config = dict(
    head_dim=64,
    rope_theta=100000.0,
    attn_scale=0.125,
    init='orth',
    init_std_up=0.0294,
    optimizer='muon_variant',
    lr_mult_o=3.0,
    decay_shape='linear',
    max_seq_len=1024,
    doc_mask=False,
    train_tokens=1059000000,
)
Each number is 200 + 20 x the weight over its row's rms, rounded and kept within 0 to 999. Layers, rows and columns count from 0. The size before them is the row's rms in percent of the matrix's.

# layer 9 MLP up, 896x448, rms 0.0889, rows 371-390, columns 224-279
103,205,191,176,220,226,189,225,204,249,209,170,212,204,203,214,197,176,221,158,181,215,203,143,172,196,188,194,183,211,226,200,180,236,195,202,201,176,219,211,202,238,232,193,189,240,211,189,207,168,139,172,204,211,196,187,223
093,220,203,185,173,198,209,186,179,162,191,211,221,208,220,209,212,197,207,249,200,202,197,191,148,208,187,185,197,209,180,226,227,200,164,202,186,215,190,191,216,193,193,207,221,230,203,184,188,194,203,221,231,204,183,158,166
094,200,190,261,226,185,217,221,195,214,218,208,180,194,180,183,200,185,221,218,203,238,172,191,217,220,195,201,210,212,216,209,221,186,208,231,161,184,202,196,202,213,208,153,202,210,179,198,186,194,191,198,216,200,178,200,171
095,217,170,183,180,183,196,226,198,215,233,185,189,189,178,195,233,207,183,223,218,173,219,162,191,224,154,211,177,206,217,191,198,204,228,200,199,191,198,203,183,213,196,209,167,214,231,181,226,208,206,213,196,200,223,208,166
101,184,224,208,216,210,220,216,196,213,187,153,216,193,200,217,229,213,205,235,197,174,220,151,181,179,195,191,201,198,210,173,210,215,182,225,245,207,212,195,193,184,202,179,207,196,197,183,226,162,208,197,204,185,199,232,210
089,210,229,210,210,201,178,223,198,193,209,220,196,180,198,199,174,195,181,204,172,207,155,196,185,228,186,149,186,216,223,178,215,178,178,205,222,190,147,186,223,163,172,229,251,200,179,217,219,206,203,199,231,190,216,173,182
103,217,188,214,188,196,190,232,207,166,192,207,209,187,204,199,195,216,188,210,206,193,209,177,196,226,207,179,188,175,207,210,221,233,167,214,202,179,202,185,192,222,203,208,201,226,202,208,202,195,196,228,199,167,218,205,223
099,165,201,204,207,216,196,195,214,226,197,162,179,209,184,196,229,188,198,203,221,226,210,213,169,178,245,178,246,199,215,211,201,185,209,190,197,199,203,199,224,171,208,226,186,190,162,207,181,230,165,186,216,180,202,169,217
103,211,199,164,219,179,189,218,200,186,196,219,190,207,195,220,206,199,189,190,187,193,198,188,234,195,221,184,191,208,184,170,162,214,222,200,243,203,192,193,217,185,171,199,191,201,222,196,200,171,176,194,181,204,151,187,203
103,146,183,187,183,201,217,198,242,236,191,235,221,185,231,188,210,191,212,186,206,208,192,201,198,211,179,190,199,227,211,196,162,214,200,174,229,206,204,186,202,191,182,194,187,191,188,190,236,211,203,236,192,215,203,202,157
095,190,179,202,203,197,212,190,189,167,202,216,202,223,194,181,218,178,189,242,213,221,230,171,217,195,197,204,186,204,220,208,178,186,197,210,211,206,199,187,161,213,195,220,190,187,231,213,185,202,166,194,194,174,208,197,192
097,201,187,179,185,194,182,174,197,194,186,208,206,207,213,195,205,213,169,188,200,195,180,200,199,160,187,196,189,214,225,164,169,186,165,206,181,208,220,183,199,173,198,195,177,204,196,192,199,223,177,160,202,208,199,204,206
106,192,231,188,199,174,190,206,219,243,204,205,171,201,170,205,212,203,193,203,217,213,174,173,172,183,220,168,224,203,165,225,193,209,187,176,249,169,217,174,215,176,205,234,190,215,226,225,206,219,180,224,206,213,186,193,171
101,193,203,202,215,194,182,212,200,202,152,196,185,175,230,155,203,203,214,200,177,191,214,185,228,230,193,196,207,197,204,180,194,238,225,188,176,224,228,210,188,183,173,230,207,201,174,227,218,209,201,180,204,221,188,190,178
104,208,221,196,192,203,177,236,200,170,179,197,185,217,166,220,197,210,194,185,196,193,193,209,217,229,192,174,249,169,181,186,180,240,210,199,212,187,221,196,216,189,169,185,217,215,209,174,196,236,206,180,212,193,199,201,148
099,211,195,177,167,214,229,217,201,194,218,187,168,169,203,202,196,218,221,197,196,231,168,196,214,203,175,184,208,209,194,214,165,192,221,188,194,229,202,225,196,221,195,219,175,181,181,212,203,221,187,211,177,218,202,207,215
103,171,176,223,177,183,180,216,201,187,184,174,220,226,239,162,206,221,172,187,221,187,213,215,218,188,141,207,179,225,225,196,230,207,183,176,206,202,243,178,224,203,203,205,212,201,208,216,194,199,226,213,252,203,189,204,168
096,205,195,220,210,166,183,188,158,193,211,192,205,201,197,184,208,201,212,208,209,191,231,221,237,197,210,176,234,184,192,224,189,217,228,203,198,168,214,207,179,217,211,186,223,187,221,178,193,196,184,226,198,195,219,209,191
088,170,177,199,208,214,164,207,182,219,214,210,170,234,223,189,225,192,212,202,201,207,192,165,202,216,177,215,211,200,215,205,200,174,193,221,219,175,201,192,195,197,222,223,186,168,205,219,188,235,231,195,247,221,222,205,167
098,166,194,181,174,191,241,182,181,205,223,220,203,220,198,178,230,217,192,207,175,221,184,199,206,195,209,210,190,221,224,154,202,178,178,245,212,211,197,212,156,174,200,207,207,190,198,182,195,192,193,201,193,247,181,200,178
# layer 9 MLP down (transposed), 896x448, rms 0.0902, rows 371-389, columns 224-279
104,183,184,179,210,200,210,227,171,241,222,230,181,159,197,233,184,223,216,186,182,202,224,186,218,216,188,191,184,197,187,185,174,222,154,208,211,187,178,213,171,189,208,202,181,228,201,199,206,194,203,189,208,243,221,222,218
088,293,219,197,219,206,170,188,225,226,199,192,184,180,148,196,186,170,211,185,197,215,177,192,201,205,173,179,165,187,222,185,185,201,249,202,223,207,188,212,190,199,197,189,157,164,167,188,198,205,233,199,205,228,225,204,199
099,226,229,195,204,174,202,173,187,208,197,233,211,220,227,201,209,259,189,180,217,197,262,182,205,219,198,205,181,217,186,228,225,201,193,170,185,212,189,191,175,216,209,175,237,171,192,205,210,185,161,230,197,190,208,176,218
102,234,197,221,191,196,217,204,222,206,191,173,186,187,205,210,196,217,185,208,179,229,221,159,208,183,229,211,196,195,216,193,201,195,210,165,211,183,171,197,186,229,247,213,208,197,216,195,232,211,192,224,230,185,216,190,181
096,189,198,213,223,208,187,208,194,211,172,222,230,208,194,204,202,222,214,187,196,199,177,216,184,163,207,206,209,198,173,204,197,181,183,224,186,208,242,186,210,222,189,193,171,181,230,192,210,189,211,176,191,157,198,220,165
091,211,192,175,212,174,238,177,198,173,200,172,185,213,205,201,225,215,210,226,163,174,248,204,194,212,177,209,148,181,205,210,209,199,226,195,172,186,220,173,165,215,226,232,197,197,218,195,213,196,212,213,166,182,188,180,192
094,197,218,173,175,219,178,216,188,197,229,195,191,174,202,205,202,224,203,198,216,196,190,196,185,159,213,202,220,234,197,224,182,192,187,203,192,232,216,214,178,221,219,202,186,203,177,195,188,231,218,192,185,183,189,221,203
100,213,158,188,211,209,210,220,178,199,195,170,201,199,187,213,194,181,194,205,189,185,203,164,225,229,208,209,206,225,211,190,151,223,175,190,224,189,227,172,239,190,199,196,200,180,196,227,182,218,203,197,235,213,200,218,177
101,187,231,194,232,218,212,205,232,247,191,196,218,215,191,204,185,193,194,196,192,177,205,231,242,217,248,203,242,186,219,224,195,215,243,194,241,202,200,210,191,155,206,187,203,213,188,222,205,162,231,231,193,191,177,220,216
102,207,170,129,185,205,220,191,202,226,184,210,213,233,194,219,191,200,195,181,235,175,161,227,165,196,206,224,168,205,198,241,190,200,217,220,167,221,174,185,201,152,229,204,203,174,195,216,208,181,214,188,194,220,191,230,199
095,250,147,198,181,210,177,194,196,196,194,189,190,221,182,215,173,202,214,231,194,192,218,198,179,230,224,193,241,195,218,144,225,211,226,237,199,225,174,192,231,164,188,183,192,180,215,198,187,181,199,183,198,205,194,182,190
100,196,193,206,176,208,228,210,208,228,217,187,193,186,212,160,186,160,199,192,203,187,229,202,197,192,206,184,213,235,212,239,232,203,187,191,200,203,215,177,162,186,217,193,179,200,215,204,233,192,188,196,219,199,198,229,228
103,211,221,199,199,170,195,214,217,162,223,181,198,203,218,197,216,219,212,156,189,198,223,165,188,230,189,206,192,214,192,198,226,193,202,179,186,197,219,199,193,171,169,186,172,182,188,205,210,183,180,188,210,210,225,185,191
098,163,218,160,227,207,225,196,204,176,220,248,187,206,170,180,198,162,191,247,192,200,179,243,224,206,211,186,181,194,185,186,161,183,214,197,206,219,226,186,230,192,220,163,205,174,225,220,183,201,196,223,235,162,190,190,227
102,211,159,201,182,191,221,173,174,201,177,211,220,221,204,189,192,200,206,188,195,204,192,172,185,204,182,180,187,203,173,184,181,195,239,164,183,199,175,173,196,185,216,221,211,215,169,214,192,231,191,178,200,207,209,202,166
102,177,198,213,184,250,215,176,208,181,201,208,169,209,207,147,194,204,224,205,205,208,165,229,203,173,208,198,223,183,220,213,234,190,184,210,178,201,202,206,179,167,201,196,196,216,206,161,194,214,180,150,183,209,184,214,200
103,193,200,227,198,214,234,196,166,179,226,188,210,172,195,180,203,196,205,174,202,205,192,227,242,193,182,164,179,209,189,220,175,170,206,163,172,198,197,212,211,179,170,181,217,178,216,212,232,198,212,185,208,185,197,195,214
098,208,211,211,205,177,178,204,182,197,192,222,211,189,207,199,186,199,215,235,212,210,189,193,208,156,195,214,192,199,196,219,199,194,221,189,223,186,193,209,236,197,212,228,208,220,220,202,169,193,216,187,197,232,198,179,198
096,240,197,193,203,188,176,177,187,203,187,168,201,204,186,192,223,150,195,192,196,199,163,202,182,194,224,213,142,189,202,212,206,206,172,202,195,209,198,205,213,214,176,206,193,233,219,187,198,182,188,233,215,211,221,241,222
# layer 9 MLP gate, 896x448, rms 0.0814, rows 372-390, columns 224-279
091,187,216,154,184,200,173,201,227,236,183,207,206,170,214,172,199,200,267,237,204,203,193,181,196,211,177,196,178,186,159,200,214,221,178,176,226,213,156,224,155,218,232,181,229,182,203,188,208,198,231,176,213,194,186,173,179
095,213,185,202,234,167,182,177,181,189,205,227,215,216,189,174,185,202,180,241,204,222,196,203,217,204,184,183,216,203,148,204,224,222,167,197,215,206,180,224,205,195,189,205,230,185,194,222,200,187,175,191,231,176,248,184,227
093,190,226,210,180,179,178,226,203,200,213,181,219,166,143,223,181,239,154,205,232,206,202,162,164,191,174,195,167,217,192,185,207,189,191,198,194,195,166,200,190,201,216,250,184,213,192,223,183,195,200,195,201,178,203,196,209
102,169,173,218,201,183,201,226,226,196,203,214,225,222,189,200,182,191,219,198,204,196,217,170,216,180,184,212,195,238,206,197,182,222,223,240,181,205,183,209,209,210,233,181,189,183,168,192,181,176,206,242,176,213,181,219,194
092,234,200,191,216,206,183,166,171,206,227,205,194,175,204,209,190,164,217,209,185,225,222,205,161,186,202,239,192,206,179,172,186,219,218,148,215,206,237,198,176,208,232,153,186,215,213,196,220,186,238,196,205,183,183,194,243
101,168,169,173,188,183,215,197,215,197,208,189,167,224,216,165,195,233,214,167,200,159,203,189,176,221,236,205,191,189,200,189,161,181,226,199,177,194,191,183,203,180,219,183,241,208,195,229,193,221,233,212,189,183,184,178,197
099,229,194,182,189,182,152,181,210,188,186,168,174,209,213,230,234,210,222,197,201,214,145,187,176,219,188,176,218,187,213,183,214,149,172,228,183,227,201,244,180,199,154,199,199,190,187,188,223,192,203,154,199,211,197,164,213
105,189,209,235,190,210,211,216,204,218,223,204,199,209,206,201,204,195,207,202,209,201,189,210,175,224,200,204,213,212,188,194,210,223,172,185,176,244,186,204,209,206,197,204,171,185,171,208,157,211,187,169,185,180,213,215,158
104,169,210,206,201,210,204,199,235,216,213,188,170,233,211,180,174,177,205,169,206,153,155,225,168,218,215,224,175,190,222,200,192,200,177,218,197,192,169,214,201,203,191,199,176,179,196,175,232,194,216,196,190,202,202,209,184
095,236,200,194,225,194,176,206,210,175,246,160,195,200,177,215,219,200,206,223,198,167,202,175,218,207,194,209,206,191,233,184,180,198,210,179,219,181,172,166,202,175,188,210,174,196,199,202,222,199,225,220,195,195,205,210,196
097,190,172,183,185,178,180,204,171,177,206,236,192,200,203,191,247,180,219,213,199,171,193,192,176,194,179,202,191,223,207,145,210,201,201,194,181,201,201,228,204,192,191,230,225,203,214,154,228,175,226,189,171,185,178,210,197
108,232,182,197,236,211,174,196,213,192,201,185,201,213,197,179,213,184,210,169,197,175,200,190,159,193,197,239,207,190,160,199,214,155,230,165,220,189,219,218,216,164,219,212,197,181,206,186,204,202,202,225,172,238,223,206,168
099,189,175,219,216,195,243,209,198,211,190,186,206,181,163,175,205,201,234,202,186,216,207,198,233,202,209,215,213,213,231,222,181,231,174,200,214,186,193,227,221,188,219,197,191,203,243,205,187,190,205,167,210,181,171,175,205
107,209,186,180,208,177,181,194,201,210,190,166,208,221,216,150,165,229,216,198,223,218,183,192,174,213,186,183,203,194,194,164,185,215,237,218,200,206,218,195,210,207,184,227,200,195,186,195,205,193,210,164,205,202,179,195,172
104,240,168,184,176,222,190,201,203,204,158,211,217,203,201,192,198,201,187,201,194,202,234,213,204,205,218,197,174,222,196,225,247,225,206,210,197,173,185,179,193,197,200,241,217,149,229,225,193,192,223,195,219,169,197,159,172
105,230,225,221,188,192,193,173,233,191,217,223,188,216,206,210,201,188,147,180,212,210,217,201,180,174,204,222,214,211,205,225,187,185,152,193,213,211,186,174,147,200,194,215,152,178,190,207,204,192,204,215,162,178,208,192,229
095,213,212,162,177,251,222,211,180,183,186,195,187,182,215,218,214,178,180,210,204,240,209,174,206,209,157,228,209,228,181,190,188,203,215,169,188,180,174,211,205,202,212,224,235,196,185,191,182,206,208,181,180,202,211,193,206
092,224,209,204,225,219,235,206,216,223,181,208,193,228,220,191,227,223,197,208,215,213,183,181,190,176,190,219,179,177,229,216,179,215,198,216,204,225,228,226,197,163,188,167,195,190,225,206,237,209,176,164,218,195,194,211,231
101,207,163,167,242,220,184,221,199,211,211,191,186,219,226,205,187,196,221,202,170,232,195,177,203,190,185,220,180,211,208,231,196,225,192,210,213,221,191,205,187,188,164,162,171,202,187,194,231,247,201,215,201,205,178,157,191